Weights of a small transformer language model.
Size: 13 layers, 2 heads of 32, MLP 256 GELU, vocabulary 8192, 1.23M parameters.
Training: a variant of Muon for these matrices, 147M tokens, 9289 steps.
Each number is 500 + 40 x the weight over its row's rms, rounded and kept within 0 to 999. Layers, rows and columns count from 0. Numbers have three digits each. The size before them is the row's rms in percent of the matrix's.

# layer 7 attention query, 64x64, rms 0.171, rows 0-63, columns 0-63
115:446539510505472553550448508457527549435490548573463494522494468458495521441529517543435586529587459555454478537464463454523516464477488478454488508457477555493448516463506535522518473523467585
101:558452447432472524486505491544490489537545539528515461580416574494457506482501500524580468447471504549492503455514497471505502554540506509492520404498538483500449487489499425540554492600488484
132:455485509551503442492505516548535491589493545502463536494468492484471516500472499521425530534476537521463437621575524417481528497492533468549523527425476515442439472491459504499477472568487458
113:533539552481517487475578499473470532478491489598502527512468482503450598474522489490478472478502488503571451478481519435516439495479415536504402494477481560474551478497473552467543485577483548
115:466439524460548496503518410466501437527477452404476557482509528453476522556410531510433600518479540453490530517533482480493513553535546486489494539525487516470490489501533576537538517445510519
089:534534454523563490530427498549499474552460469516507532582505523440481400407525459518486463474477499482515479545528447524509445507477511473498493509486467569516540566464464501528501518520462612
099:529529535485497481445457530552530465515543513502528588446455554494491467509490445469484487446538454537497520496575509547565448470550513488425499419512525538536500540433402536517462509498512450
093:512498494575582463538466515547511452486575498456524462512519451526540430462451515447494503462477583559476476485510458469505467473512535461426456476540529478596547530535506524527507433471499455
110:641512461525539490444441457519468479510513555568505485534498446525493469494525471496486488494535550596488501389484510507541483574516452526524523454542478518475515488513461466487484512432475522
104:543485552572503510502498619545512513496546492477491433452468458471535466510543524501510499556541476468531461472433544506466486485431506534470480561477445595468479460524478532477404505512486536
116:500479436540504415516524472496479428448499456520553447453550487555503535545473484495548432504558462543566499449454532489530473492552552464438495562560501487524544517487488489467505445455541563
103:481517465508504472523575474511454453499464497436501508455435530501493489606521487518530510514392474582444510508419437450448504556546535528528469465517522510501532447512511514555557516544503487
103:530509482548538440535472538541480469466527547488544459476519541423446474505529553481504481442491493505547510451511437519488562433478501549436490421542568531479537479441488485541556565434530523
107:498544482492446584453475482542487566504510551495509539543539497469546446521482523422514511401540495516434404536551517501486458533530480476412547487519562479485500528508520471497494525492416484
099:487492446563523490488492443446464531449523497502523504516463541489494576420502495559452515555545520538409430491453560557523504529424521569463452492493471552504476543551482488522503541508454455
109:446452593427536485531494493502573564451495457478496512509559476470514497480447511463480488574493489487535537508455470447480476471506643546494539496472509485477555476523553518475490488462487565
096:516471495597543468566511482529482431458455526431582441566492466503469473502499449511494446496522482537551561456469479514498555533557463547498457519497528534440522462562476464513481499545436469
109:483505479362484503546493482484446559462467526554507496578447449510446473506560497537513527439475483483541469538477519560501471466530534454523517491463473468524510562547498482520489574582455485
116:448555527480442510522503571469532555432542536446460538533482526513440534535459536521553481439510442490491549534492432448536517486469455531492507538453496510553542519547544489489517485507378492
118:513499471463491518487597557443494449463483472482439483512565486564487568497528542469464468460509464495571505440465492534495504569459523504450470531464544521534515439548501533519474422524503598
094:493444576512486531482446524529447544526464479542548514584497511505502546573473508472481492485465532472488466504394529452437584430494526470521509560437445433550478468494497514510506528476524529
099:470499531613500547480584580467544456458486570497528478489452554535433498496500511495473488520527547461471537479466556455509508508495483503524415495552483501541460474447435499499525487543453427
115:536542539505521474473475565533517533526512575498536479463476417490528485442527461562546426524451457498551496485423554470446470523543516501491467529506499524460427524458525545537478559478541413
105:449486440474440537455505501481517559555528513490448487574509467552452489505485480509520489487566387532486488485547506550452441536524516519527543426521456519477517557516545474491571420474546498
120:470469522506459456513470502493469422502506475480493506540487476564500508549506456500489460560440458441452473449549499500574485532501503525495542464535516446585491470578553449481480488553567606
116:507522493428540529433441498466453493510504538512466492520391519459494531474568485509518483513509499485568512513476594519483465437521494473529570477543519499500549560455544481473422545567503436
114:511518509511535563500521482477560525471504541493480617530510460506514568487448500520468537532416495477468444512570554489397493499520452488532575519464513470508395479489445478493472522504470500
106:548510458496452435558500514533582514499514511532524515534475487426509546531499510445499471528487434407485527455448487474503478492515540525520459539505550501552475409475528530477448449441588552
100:480514517511458569474488505476540520510518504494498524453453453528451450540546478528498431412573450511530458509482447536468461452469532534562524493479527481493509523587527431431561523526585526
116:521488576515485453499447477487480490542518479476539453536493536505509460498486521488423446529550425531539455485537428468580480497508507504533551542501534565595446453510498410535489536440483525
088:482474528547500475405563437475443491471562572500513488532483533445500504482510517513438484526508530464534558451538453554539461491549452523494456485478467469574465484509458450557486520504600541
102:418571464439525477457479562507537461534533528512523558524439489538508489533476504419500519561542492494532410544475505527457504504429456471461522550441481497551445516549527455459516545528499540
100:525476423562560435531447493499455387473497450452488495593445533533543524558479508543478443517489497536494505528511549527473537497507485505524504525480492509466554496525446399453534535508521525
087:561471547438552505519545541534462480482489498535485614502522478494456489499565459519497515497525503464468483431457529536526528473533511430451546506557463494481376516501472477480536582465477473
091:512566498528509521555539413495472503513535427428530531515575432533511491523531566456431527495462491474495471486563496534408533550478478502474464499469437492469484538490499521574470466556448504
091:429492463483534557422418516476486546448469501525533423515554445571535571552454480539462507482502459462456498510498532513471445529585494499497519532510502507503470497423528469568519550541513491
091:442468491531497473555494466496496491506462523466484475489550512481496409486535445518522482551446556514531552485513466561463509513606492488455463570551437513530530444481595475522556443517483449
087:496480535521506511479475498570548441536523517463516525434585488485507447557503492453486464516479439490542535438518443492494521514443490511541536445485585469494545603470532436518415504519526466
094:510467516545409565513531492435463468509556473499501508508562561505475507478454487511531505505501504492522577477537501529493505448518527513452521465425560497602395446487473451465491553451498543
092:571554535450447546474494602530516515522528453508403543518524455510527506528520508450555496478531503499512576478468458502481476429531475543510468574562480445507524546470477454451445482489457499
091:466399467536465447533509535577539476481496528542578526576515465527472489451483505441485499470541520491499453528476503449540542491493520430478451506489495586539487517431444497530541443525566497
096:569482461437510516502453454512526453498554511513473441541484388478440483504514440445500590487489512500577542533557504521487505474471590506448492476537493495584525443502475520510518499493500552
088:420569491499541512499483411568574523525518490528518510547487523508506419531500521531567487519473462545474562443508533426465469477497456475499551530488527522446531443491500546452551516436466450
098:487508564488424435551514496547480466481505418525467485561438461523539524538497509531515476493509585469548440590516437523525474484481480479502568486511567551465435494488559532484505463506465451
095:536473522462464572504545458515534478444468458460492552503468463505562478502561487544502473457495448479433465475531451462515554514556505531485437582436546532549542521441457542566502456482545473
088:506470525461504464541483442493554541503450522534514419543484544529562546446536475464526505503583469523525464479477511500570450450424511525442491510470495505449456605498530445527561541503495460
097:534528545546467436456472489548507440481520522461502472455551521491496533500603412474551503458454461502516488512505590481482504471526496530572458523451523465493420509526553549468553451488478553
091:566505530471482505524442566479500518476503511582526452563466466480485507482496485463529444556515466482457528475499511560493478447560519480446459463412507490533553513538550573430442518545564456
086:497441547454467571436462472438517396455494533512498482533508504446503502525559513520543483484575518506454488542551460490555485501555476538576528549542451452492539523570463468468481523508474450
090:535401556491440442499491509482491577458549520540518533456507549448545495486509505394503534506482478523423526508498466516470491556503396510534572516495459550524504487515543470533558468497493472
093:549495438502476525454499461469549519444557552508457532496538484522488525520500572515500523493547492563555603509526469475529457498494466406466437416483527531470440482526506490551468547473485430
098:437420512491522509519508435534524515493480486456511494489535549528534561489503476425542498522493556570427462527528420528537494487573533515483503526515478544474483506471516579426415561459459511
094:535529498513444467494514526449514477492501596510546496481506500513579601526544457487482507554474463484567479519525476488471439488495501481444524509523420426517545510481527480465521457416593456
092:499528537545480494469513465425571519530493492471473515463528394488567472550425500468552470400471475511540472474505460538496510525476510580466517503542470545564505497478510575463552523535514454
098:495447478544497561549457479515524557535514444545480442452503504486451529457528560526525444483445495541519464534528547507449485503569529515419461497538538441503558591462439490554484506471467453
091:432517569473482506539499542476485553490535530399492554539467545534471495476488481413429506415478537549498509513519473506483525512509480571531512564536537451497478444521462481551511518407459505
091:469533566446528537493477500498486458433543492513407546499577519490453520471496517480491455535516552531484445488419547533551461489485522485460487522444537514464573458458545480555515437551571510
093:483530494468558538496567527498449492478556490580454471497526503464554504409514506534482506434441448501523372445543511473547488509507511481508486463528485564549491540514551495468490491424551507
092:578514494473544477544484540490496488509419439489487482510526495450456541535453465474582512460559504593476474549576465455492563535546492543444491436501516495448457446480544471512566487507500499
082:490512539479536447451472522539478551422508455448531489485469482471623507469566490523476524507485497477460541507495501487598561438506571477492466416511502434484542479479462515463565503528510520
096:408495504435507511562511469474436429478477491510533503490468522488512496517480531561492599508518498532470550504465581448432566486534463550407531487478526477478487573513492492486556431508488506
094:486560525502433516479561470532501487539549523543544500491499556501504490564550389465427516489582460494505465549470486500525458475560469553476458447563494531547452464461502462444447475506514504
087:473444542520490463459528523526475538531503399567435468472539463458500463491526451468429437513566424547570565493505609517542506494529479459516518501494509566490517494482455520487516513523501517
091:496434469492507466511549501546457469504398527563482504439554486482519463483517525512494566471568539467510527509604530524445498478433472572496503531474517484484502425504494492514459590459519447
# layer 7 attention key, 64x64, rms 0.171, rows 0-63, columns 0-63
119:437542460514503548420540509520530535491497519505504512565492453464526556444447544495481547485556458516505494553476494476502481564512463443459463567477440602488485468513481601459517461486448481
105:469480448476476511450517511514462531481493590482492500475419506487461474513530482469514565538460487535506514488537483478531496552512486531508518359512561471520503507490545416488545453611488552
127:475518571508498416449570484534535454514554477514525512452489449458521489513411549481515546541499525522491537512524475446470504532449473552549523484509472488503441403610495528487500475439531505
109:531523496526484497500560463501475536484500487560417478526402468526438539472528507547506491450546502579515476492422520444538530506416477590519503525503481526482520460539463548450503417516467523
110:500474465475538493519476387478478489519422483490520534418525543503499568535526560487466540485459479419479455556538495484440487473499494537479503535530476483515487492473520581557543550420543557
092:541539433494497490516457550537487499544497499462574487478490488443485445411513515505509554452499546534525459620535489536543536516426478465477487503430527513524482513540456522549457496539427549
095:581520509472490508488449545513498524474525507439515561521479462530529420504482526528483535446426509591403536533469457553475533521495538460476521472555512486552466526530489490502479513431503398
103:479484542537529481527436544509520476479536554483558471514493526522520483530465486431485465519463620493506462548496380480582452459511530490503509465515468513524559552468545521516519452470485422
110:525495407476507501489441453517450548457539544531519477541471532472557405477520520552532483520575496538455517487488454524530443558464441530506470501526489582484567537491494413549510495504459495
100:578529515515550447490517532563509466515455507529492453483590501429538480455535500467487479521556472565521514466404471481524512514483504476570442547438447554480467491475549466467433525501536537
114:498432514505390443543504527516510517520436491499571423561526521561463486527540463460455439475535495479526558518465530595532496478552451538458515559517514486500545510467511488478511443462479470
104:493512485506468425533550528506474468495443564446557552458436595522488534526541464557491539555416479455451467525511550453506535512495457511531443455494466438491565515511547494513517481533550474
102:555575455533518422524429554541473606476488531534561536493450493487530483481455491481468474468531521477511511521478515516566537449470525517485484442571495475492447479407539465510537564509473483
098:441557496475537581492408459534550498509546529440469567494516523447538512495468509533537498439503536574491468541531481525496432482602463497510504484515521468559494484499448440434503463535469476
105:553565504456525534472490489482459442442491498563481532536502535448515577452504546483490586496564546491440503454479478549535496545476433526471472498498462511441424600513548505464532473491481496
111:448477523470540489561489521520518579528476467471492430440508540552469521468470550486542489580455498477524543508559501482434448478519550468524504559479494500424481455410562572475516510468502545
092:522501552531484460475505501561513498427462574503506498518513515514486416458527499524472446488524573423444459444518476458593559506467480580482500563502543539460518471496494477470535548522440451
114:478551527411450620474568522490525531497514559501437495544428483440467485475533465524479506474426476526547446561532504497423475472469492510491535486522514521477508505541525529528457521579483476
107:477525491526466507495566592517535512473444491466437496483488514566560551485476501543536449465481461477555480548498529414508463460491488451517526491496572540507438549470459497387551476536493525
114:453497487468494494520564524494531517458438483532400450498523505599420543558543472511472507518512559523522468491446458539533488524450502440489437596523451490528500460503502486502462494551554540
102:497459585489495546486452518491540530451543560509458504501467453456496533505444515479382517544513467447482487542461564493505460484489479519605488543490519497508541473442463525553465481458586514
102:521497517534494495485536534515483439471522579525522461491520490517496515502496419506389552529517530503494554480451548417553491459488592533484463495537456479526443505599437497443519503475468467
114:629466506501508523513485552559536507503498551538486444496478442428484462512516518498610517538528466510536524456510489440487535460537524547475476518494468461449506505460513468524492516420518405
102:469526442482423507465545478490472520503516519467457460518520526471498501478421449521632529462478451483543494504504509548486445554548461432554566542516492454527501546566479457502571506493479525
104:472448535386448488518535466479498489489494463428505492576535535557520490613468465512536522494464434498462515486505468491562495498525519491517533475429565526528465457488548465538469512580495530
116:553499523415509523441472439507449536478520539547447503507463442527424499474570485508560475482509464554504543523544564519457501490509504495480537401479547483492539520524533541472436574521511434
108:525515540495508523429477476429504449488545477476425591492493454517531548492408526519511495552496522568525427481586524483502473521531542533457499557460555494480461428553481482516493478470562492
100:510475502529498476493514544469520524555451473501545469510460507552488480489431461489558483590499453510483483506432531519482567469549546578469441523442499539566498468441471545495430467488490604
098:510523506488546493429455552470553536536472533470495477563481440551488458574469460569546455449513456494484502490475545490498474523498448492559580554523468395459470484573508455488497510552517494
112:492462552459520463554514505582530490571502497514579518555450478491478454506477534508450465504492410480504449506538501507553480567508412444454557524454522526568427504464487442538501517502483523
089:525464477510555487499499408425465472519465557524461458538463431520523488486558500503395515504466520482526495461512484471505520540574536501502478492526496566607435501490484444589520514507476523
097:532526469486531502503496450491565442545470585498491508557502508507501520538373581480473516519509457506576493479496524528441465518416517413549519492457531506486476493522488498477428449537546506
100:560491442553505462507483519476445422494495507477458510616418531583531548527500487492456491484472469494472500570454535527527571522528442474550498518490492517472575484509434458471513528453494474
093:555513511414538520482546525563477451471515472504438610494537493477512501466544470494553490507548483494504490430484470536491532529477516421504513477561485500476398493534489452485589566466481477
089:540559512537489485536547371473461517508516431475494501523586472521513490528532566433425537509499503485490464471527478544450543568452502498459469555490440497500481517483527518557432494491448527
096:464448511479561549438406512459488508456526507545517423511522462570494591551463499506473507446534474422458445494477559524536477484583491486472534550505499502516478476498547491534494581499521522
093:476482496532488454539455494492509471538436551502503457509534477509487416469577420502476462501469532513545504507543534610491499521609455464402484571532484508544483484510534472491508461528483470
094:524482506494525538513486468537503453519502483491541518422572502504531431556503502474508529502465494485568537438490431478490508468431446504555532521482564452474567587476519405510453533557485444
100:474472485527484555571510507460469450509518469421543486510532581453557495532454509503583478514498452502562560515516485511442502429500538481455477452445564540560437464460483474488530526474502567
088:478500494485523522539471582571537496515504461461455543480531464478582542471518571459542454507499537505516522495480455457441455497534520536468436540523488504520487565496446388443474459533504572
094:526392492509447464518550491559555471463513535590576523580536484527486475466433467465484505457523533482513512541474485450564560473463499458491485518514482528548496459399470505542512490503489471
097:553479442407513540489476436481524454510566523475450421503464437472501497525490473453541608508479550511560547541574486486481493496488583491488490470544485480554515433520484493510557492500513518
093:453503478529566520537419459562531551522517486531525517536507456586471456470516509542495483510499493539491544456514560456484499484533469483487534522433531526465546462508505549434508505384443418
099:493506566490416440531500486528482496452504401514494499546460443556528505518521553549519478499477622496526441546500454523538474500486471489512566459517563562497454513525555521482478445476507452
090:554471505452458557512520398516542479462473460484480562520476490487574464520534487553514444463518469479448479471545461467523533494584490540485468561448507534567511520441455547582471489462534498
091:501467525491480486539500474509558521512430508585500447543465509586501558448526411463487462492571443507529487495511502552541475449431505535471510458469508494466460584567520443522542534503496452
092:539542563556469440447522515536514485465501496448510470472574525496460486473567436469546506466461490489485536518513571495507488438521504532608455579450498445481435503534553518490509456470476552
094:562498507499493520476511503467502553457523472590482464517481558470556489506421519439593513563496529504431529464537416512482485450518502465533436523418507469518496478529547501454505518581509458
087:455460498482471556463446472439523390431482494485541482537516497433524497529539530537516465474572537545442490503514489477519501539517502534583468559516426481497522538605471475458506530504515467
088:527434534436441451502444552472496549470544506521558509457527510477519523476568500411508489491478413524470501529488531543425485543500394485483553484502492552513563513482548548527543480535509475
096:519490437520496510457494452470538493430543522490465519459575480529535548505500583504486491487538533582567586512533505438491447495494460418461426438497523521460461501511513515558496547480517447
105:455440541469513511501479496553532498519490465474524470510533519541480554511545446421495437486504493563483453537528479569536512475545520513462506466492493511493505499491526624429375569475487492
100:556519518530455507526486547471508524439465558495526490493551515487569568514499493474484494518522506469550488520519481479487461464525520509473521555525409400501554482463559506458505441413580412
100:485500531521475518478473488434573506522478479472439504475539401533526508552440491492516457439463499499512474468550442503458561527517502606511524498544501508555503474495530539443587500561470426
101:551457513541469578547511484475529565515524464560445452466531537470417496456491545510495490453457542509523478508507514523470495457516527513452486558575512448503543560510435484512469562417459432
085:438489535470474522555439528482485580490534536427480585532477519524458488470494513412431478421492549585505482486529495497478508523507509583551506507528516437519478475525480475582494467448502514
092:477491584473547545491526434521492446461536474491391541504563549518479501460430472515525481539501566537461466500465523551556455496520544487489523497438516511445567451451525488535529435531529484
092:470528513482563534494584501541461494491547516558440458494507550451551470426497493523528495438459426500533399463536472450526498508515493499511510441553469544570519517503594480501489480442530495
092:549503470504524475541456588482454503500407439482463511525504476440418525526504465527511584489525508553438476577585462477524539548553462511447480479480529512457451513462527487511555508504469481
085:491522558538508467412516469511493544435521463445512491489485539496620494488561475531484558506472517488460519478535474491593552459515554476486496428507485439494539481462415499474578495528487506
095:458485534460472503572519498466411450498488497551537535507503496528472510493459514550443584485525512502430564524483544511478587461549510519428543496463509444484478581574475496482536448460461487
093:487601567460440522516502497521526499501566531563561501514523484472495493592556426491459513500543452509523461563447470483489457450535455557494496466532508483539460430521488451419474495509517481
091:446444553543447515446533545491485520462510386581398504510560494469484494501491481503451486531526430541558543443524577490501523513517469484536579531488521529510480458495468458477516518524502515
092:488452476478507468514547526562454472507430510548472514448558475467529471516490522523466540489552533474480522534584483515419495475443509587502512527484500474488476387548485529565474576456524456
# layer 7 attention value, 64x64, rms 0.145, rows 0-42, columns 0-63
118:482466494497491526517516507464510422500466507490503511463421489484624558449477425493439557531470478427538473544488496568569564525511533475563511513514487572464478508506442546505496519462478470
105:525548454482469453512461482452492543511523506559473449534532454503523439542534531555495556490534429562460536552496472496525490469537525526438469479427549450497496512458557460582531503433504422
111:466491464491525496506442489567498483526530567500436495412524552504487541580515492487511509530543436439511466456512491439502513409463570460503518525482497468600435504546468556524527503550504502
087:477406454423509416541487476531548519462506537573525529557483472458530544484477465570547527523439507512482527456452559412531480479465496500505448522568496502475537492522467546482505531531515443
112:481537451579481549449463447602405497455478493575449474497452472483499497521511483536505529455466498550501574458509465534444540475510444471531511512509481523530532500516461560591515502510470465
122:494461517421553510519456501567449558535532504522521547427487463493508499487508506497452488574544556389517466539398529483553532494517524519503551518508485457566464554455460509458504493462486494
096:495468528486502465507525503485454488486499463507559554572543615421558516487510545428456450530447482508546440436456464441525491516511492560498462496519490472510500523503462518587498489517555435
091:473583536462485499524472518475503521488472589571479477426507480531511553488558489514620468563497501463516456544481529443527509400469520528497498513501412499496521520466517468495453495461512446
106:517538502512469498499600485551504514471493520602442520494510496533553453510505426479545484416556473482455497511538529541460493458450469399472502440564546448477496508458500547526503492496539544
096:462545532538487481514514529413532521461560569506551431520464582467559461506486521503499507501422514502536463549494522527447480431497549508526395512429482484499477474498476502551484546524564463
103:488444505441445501548469495582542514471486443508509520504558528515509447518477522449467504421603491436444500404543501514564514458489576495532499523552499458498533515431542501530528484504510497
111:493461513517584480470520467408502480541492534454489561454529555489489530423550420515437411502469482544565523520457476444540464501491546524519552466509517557498491548541497492522513527463448463
100:476581552473508450433543529436509478534449501453479573451513478484439411448489512462571460456569549475510463480474541494497540576521511499506457499526516516546470515445521549561487539506489490
112:413465563536529481577438502504499515505476521466465477555509493491523440545495400503515488495496517478419500506552441506506536501493551497529508407528464553446467592510545469557477532525477506
121:515447434556476563430538492560455519522526564459495467461527567493516499531546504506555468440501582470522458516444527492519507457483470494447538450461532488495496508452442508468508592511565452
116:497477475491512488451442500543466439539519506491519497513507562529484561532476443540509500534488554467516584448453593539517467499486470496504476509594497578524467461468443550478525440501447414
092:520496478480560415548438426550487426485528420528544525564496545559501495446487432433526520440465535537520492496504486519516499516551566520547460561564476474496530480521438483480513519498514475
106:524548493443507536510547474463533491446541526430490453554538488513484482551425452577473445512502436557493527535427492518506556559590527474507457470509500527461516551475461543496479463458437487
101:502448475569497495534509477554439507550478526417464464482502488464576495495440479475488556511506506504491545567550537593540512527484490568520492486453471459555547476563471494440473434462454455
116:539461484538477554489527479475533484519544438532476556464537510507435536532516553557533455431458455468482481580500380487488511513498553487481453551489521576493517458558465488462564496522487455
101:481489452540463541498551480447578535509420535486527542417589487529438472490481533485451488470462496525478562483560451553513510462455515525571431463448475484515511531521480539561471534502488535
103:504463508448500495526493526511531506536564509581465570522499462500501545468569517450538499552435524482417509547514460516532515442489449512501428513494422514418430463451474516557547489515554486
114:547464527422486428542502507433497537559459486519507487518538481535498518545493486474508483473504517607405459422491510488549477506545499456487484499492546483497517570453429479502578541446537540
101:515506451455461466477507505507563510522466439529521545507566460522415485501502498524475538585434446518451499454499492538489504584482463414451530496596557560502549515535485473523530472496465483
093:550517445524514512522546419473528405455455495429557526544503493511507577483497525457562544491506471496537468447477541536504549514498465490472488459562544498508443436503406542542475474544463495
101:527482444503502508531444486453418567497466445551555530502399440521568524492525567489471468573568579513494513518503477501482522429495465570529469481508498462465480505540534538489468500495448488
095:545474452481496504473463536497444498510479458495535479434512479567532405533426507479447457505504488545534406576429518555501528507519590484505545516558542532504514519531550455475518525446473508
112:463477504471483522485483516489558583481501549483490520430449547539562485481582547530551433562499519539521413500524524433450555464417517472528476442499458483543466454540481517497513554485489484
104:535470569498465485488512436507534445444463533518520497540501471532538494506506528520525494543516467572617512479466581396497499560493479534498459481461449461487491502421571463490473531441498498
114:425566515510458544521432408548493498548471512470505528527446489468498521464551461543469521485460490547456519413527391498529553519452521503510536508561556496485446514521490478491554487563526505
087:513483499468498435508441481422481546508478518558463553485559583494499477476562530525550468495530529465427505485582477493538587471549510456496427471506457510443487520484501573550493472528511443
106:516445560570565447584444443459446552479470541499497446494434452447480512492445533509518530493488536533493467497553537519427497451483523460508538500486485515525511484558473498494510529582441567
104:486478502486519477521476481485491486453480475517520505476607574472510476498489434458494420495532562500530448530425533539490542436502468462561461567521523464464595542482532453574484520534519456
072:473461489552511562527550531487548548532462477447493464458491511602554444529472471505443461449502473519517474598516487559510407493540499487528516528545526492489504487468409476521496471437548479
093:523465524482464509522477446486528443568535525400497477519457457508530547491541412460435601473498466518554550558452509506505524497523548496504471528508447572478460519563441517501532470474473488
104:486508483511495482468554542489495539423532463480457553462568455493472420463466569540576486418495519481465534486516463553490489504451478450545482544500449486519508466553518582533479472563568466
083:527497527510526504532530540452521475548403496526430569458496476488566433413460465521454498553501506536495515458427552479588525466506484469496553467475506462488466580520466516544472496476549513
093:488503439495512485521513520490537465455457459457525487478545519514503584601526514442478443514477445520515436499513497482482523529417463552484489500586525450507459512490491430595513579524463534
100:466549495536478499471522404522504439495472469519602463530491460514494483613473474518551476469481436445515502489492468544403531543513448523479521549523549562482519451504529518480457495558492519
085:465517507524454523533557452557471502449525444510497526489489506431508500498553516437541503395470455433524468518502523545519609528510421485492542531503501459506457462516488544529564467541454560
095:481459485482417468480468563563481439466490525437592491496490485503499563485486469447497553524515491503509546520455522497496560542489386516556495509447519517490416565540509544509520461517464552
118:519566577528530552405495481477534408469532494481514451529585553404536561532476477542538505509449454497563443510525492455504509518498467520504433517456511506506517496495524458468488462548492468
089:425459518523534425527484521526523619483559498502497518507476533567458537549504544514513474507565494478509474461535562490511466490495487429436502494494527457455462465444496433526544560539424517
# layer 7 attention output (transposed), 64x64, rms 0.127, rows 0-42, columns 0-63
108:545544529453537464478443510538535488500496441551517484456508474479465558459525557501572484577507424514557460438514533538513436539536509536502495462552515451454551468509528432464428479548460489
110:414490476523454513526617468507522469494403484525433541491507586491467512492434477530483525488471581530467505510572495456508515528538531446509508485497500461522497494516444513505570444571485488
114:525572475547489465453455462562433543522542510539482459540491510445515485481533475545485483526504501508487441483531537541552466478495432444511505538524495515602449479427461440536436521541497577
092:493563531439466409474527456501505555558505503439437574476524502466508444513456469486514505461542469514493454570502480601485488488501514536495568442519584531494497461484533535494511480426535521
109:445554503533552484517519534526564464469521418448478498481571544547466523525405531495519506519434503480523450447497497527473486455441564490490503557508541459574447435511561501473497477463537541
120:509535432423509518449509506485467487462513547572439513544443490530531529454562478530550494549544472525503467482482553493519390478460489478528551478437472551524473528524544462437457513549563508
091:416532548425489531458444487487588476444530500517491505539506447462450487550483471509563552426535479462538504583486508475586509446533503411476518493497558507503522551513496521465472487521517517
095:518497464501453479441476446452488496521553532533519573493454567545454512499483511459501543529527483541463522500564507521492450532456388521496544431512543513579422518448471429526526489542509521
106:514460553593538508417492492500573539534547503489478551466514491503562512470480522443470509581470513470487480503554507475495417462516484512483456535471490500542390541479486471502548436447525553
092:475450529491465471523505479526553444422529439487477521476504545440477536502505533483478455448585476494547507497602527527613515521514472455422517513522481555490471510517459462476566528489459538
100:516552540547516529405565536503509524490529547565397491501479484402501540442522481496486566505499514540512445548524512490450499412510478495529450536474463518476500458470469536503501491572520438
096:494529497414456469564432475484495551475450524538566513597480458475463537520437507544449543538468462473459449559457527504560533588528500527489495486497476472503526522522555505485448458536456503
093:415529504493473499531473472500519563444527575539483494556458502500543597519513611501509505536521462508456491564500462461469503509496488460458471432473442478496505574503487463527560460526493425
114:501552493517430505462560539482585547473457491544483475523473484488437577480472471497486497480506462527499515486495513499430479603496483549526481594505471488472490441474450562527540430485470579
124:457403526430495517527440506458511513502524426555495493511515453495494580500521527460477470551565517495498416511480514485550530478451511499502503561423460497573492477572495509488491494483542601
107:510526552434548458521472489515516535577472496476454547492462463464497533553555546495493466496452393489596449524490492517485486472455529500546543515444442472502486447527537499497434569487566523
093:489564573475512482504603560525522490539479507439433485477464458460457488517526470498481488484518386531526542556499469475536528475412523544484475550432543543478501519490561537485494499509462451
096:478491447468561444512586460421523451563513448518533515491464514446481486497433520535524532534424558431498548552540488514398506565506523515507509524478507531451478507535470514496502560538466479
099:481497532457546525512539485518459517492420450493489489514512497595491506472512492444557447503436484452608527412486501493537499522496451543484461564489575508495475449537472502530472542567442541
113:481456463522495455549451534572535511545483520543557450575473537485422422476472463477474538511503553512480476520470408553533529456485563550563503471479494453514546511506509408520502509508464517
098:483494520542516481546478484491417558424541503548533544562535486472466526425460540499485448461444533542536436534593492481519525418547505495432484540541508492478506487504488487476558528502419494
102:482557525510428471484485532525578499564471511505565509495445534523507434523467464447521456437530452510519420468576464484543412484452475540518542494524537485510573525543503467436532475493508539
107:477567539517532535514565473469518512517481553524458524462548495502436442488491487529488541472502581566526460560499494481453511465408476430492519505469500527386471542533442577495514513513457479
099:529518475558543453515462485513488561549414519471509601462449465481481507470503491548500519458486522523464500555438476440447515411537559551582458509506513500451531503514507558425491530493502504
090:440493546499552491560452536426488516565516502515511500482493419452514470494523574495543487560497452490571558523515489446519515440528585471462518487478523480537571477457502482472429493418518479
097:492484488511466502487576548448459445442486542482513487516557465570462449519558463548577448511488462536532524446519519560543478502538536484474562487478499457531468524549543415462486452431539467
097:522478486516517551493544502512493529442423458522502510472421474485457533485607487578494511540503510504404543513475546485489553520473495543541507537406470504414505504514540481472457487580483477
105:519525481565479423497413482479476450471468486517572514540498512523498528503534468485481520487561472501468439487509561612536503483489436507436539574501512518563455571508489440467505515437478527
112:499492470437518558475482472412523474498521490462499553510520548481513544504474514490501562453468508523391496487536494584458480556487515465421516449502573465550553574462479547554495524483508449
107:534502537530444401524581575484536493508486498557500482493567541507451538535463454502450524541491465503550502472411505490446510440508537450512512533522487514500502468397535563476472520443528505
085:430514484565467423453521522510544512578501488532489512544495483523462532513445532503509487427540434558537444517535492435526480507509460493566489525460436469561503566559443432513517450485526515
100:454569462553514509545529535502495537442489499444490474498555484559512419478472534521478511462543506527522557403459475540540484588455492531481519498508485577500476454468524504541448499392488500
112:513513462499526506470548494486546534523512495505469499535410471525490514447484561556508536482529459514466556450561480438524455574527518549430469460497480533519394461578504550441534482450465521
078:531537510452530498495492450527461419494535534546535451483495510421420488502602522517576527533495457494480578487484509460490567513457469509461440433459491550479504486534561530481520539547459473
096:458546469520540533544489576523445569522436512562548491512533565480492502437488520517523439516482517513451470430515469463484496460492418510523495493461594545490524456429533501506440530562504461
091:508547529500433548473553479487479499526511525508486468535489531534422537529475454498463538560472477423501512540457595521524524476548557540466460490485569451505471559474427416536452515479442501
075:463533499455465481459475446502496496433596539505539473521548513483476528549549541448527512481518527485491491588532482525433466538561470488426472483581536499486459419453562510507464495509471566
091:489498486512517515492513462513492456458487462508501506467443495517540413430506495506579532553494579558475577504494515476545465433565518459466529500454484558519535484533517612445486416482484490
102:522460504500559530538485602548487545466483533487430534457478482486500535430537509513473522501476519596514487498505517487566464462465549498488501444477421447482522593495486451524561486416500480
088:549458473455529562467464562474534504511459562505497473519493488562532503535457498487529538539517580521491523426437461492505449447487569540466473458462520475511498535513554439490392554476551472
105:482577483515594549535525462493471545499476513520445525491475484499567434488526534545460437542476519495529444421542475529500467445532550489410453509542501427482581469477518470507487539493536499
112:503470461466480426575505538545483568518410493492491546514440503607451457449481527456429531452492505544493570556514497544492517490457541495475547474552484517495493489480473547551493537447465513
092:544464513456456543508502523491504409536519487454508499492460481459546476515527494535499504486500567463473446492519446482469493512510530562573449495493439529619586520564489567481452447475529452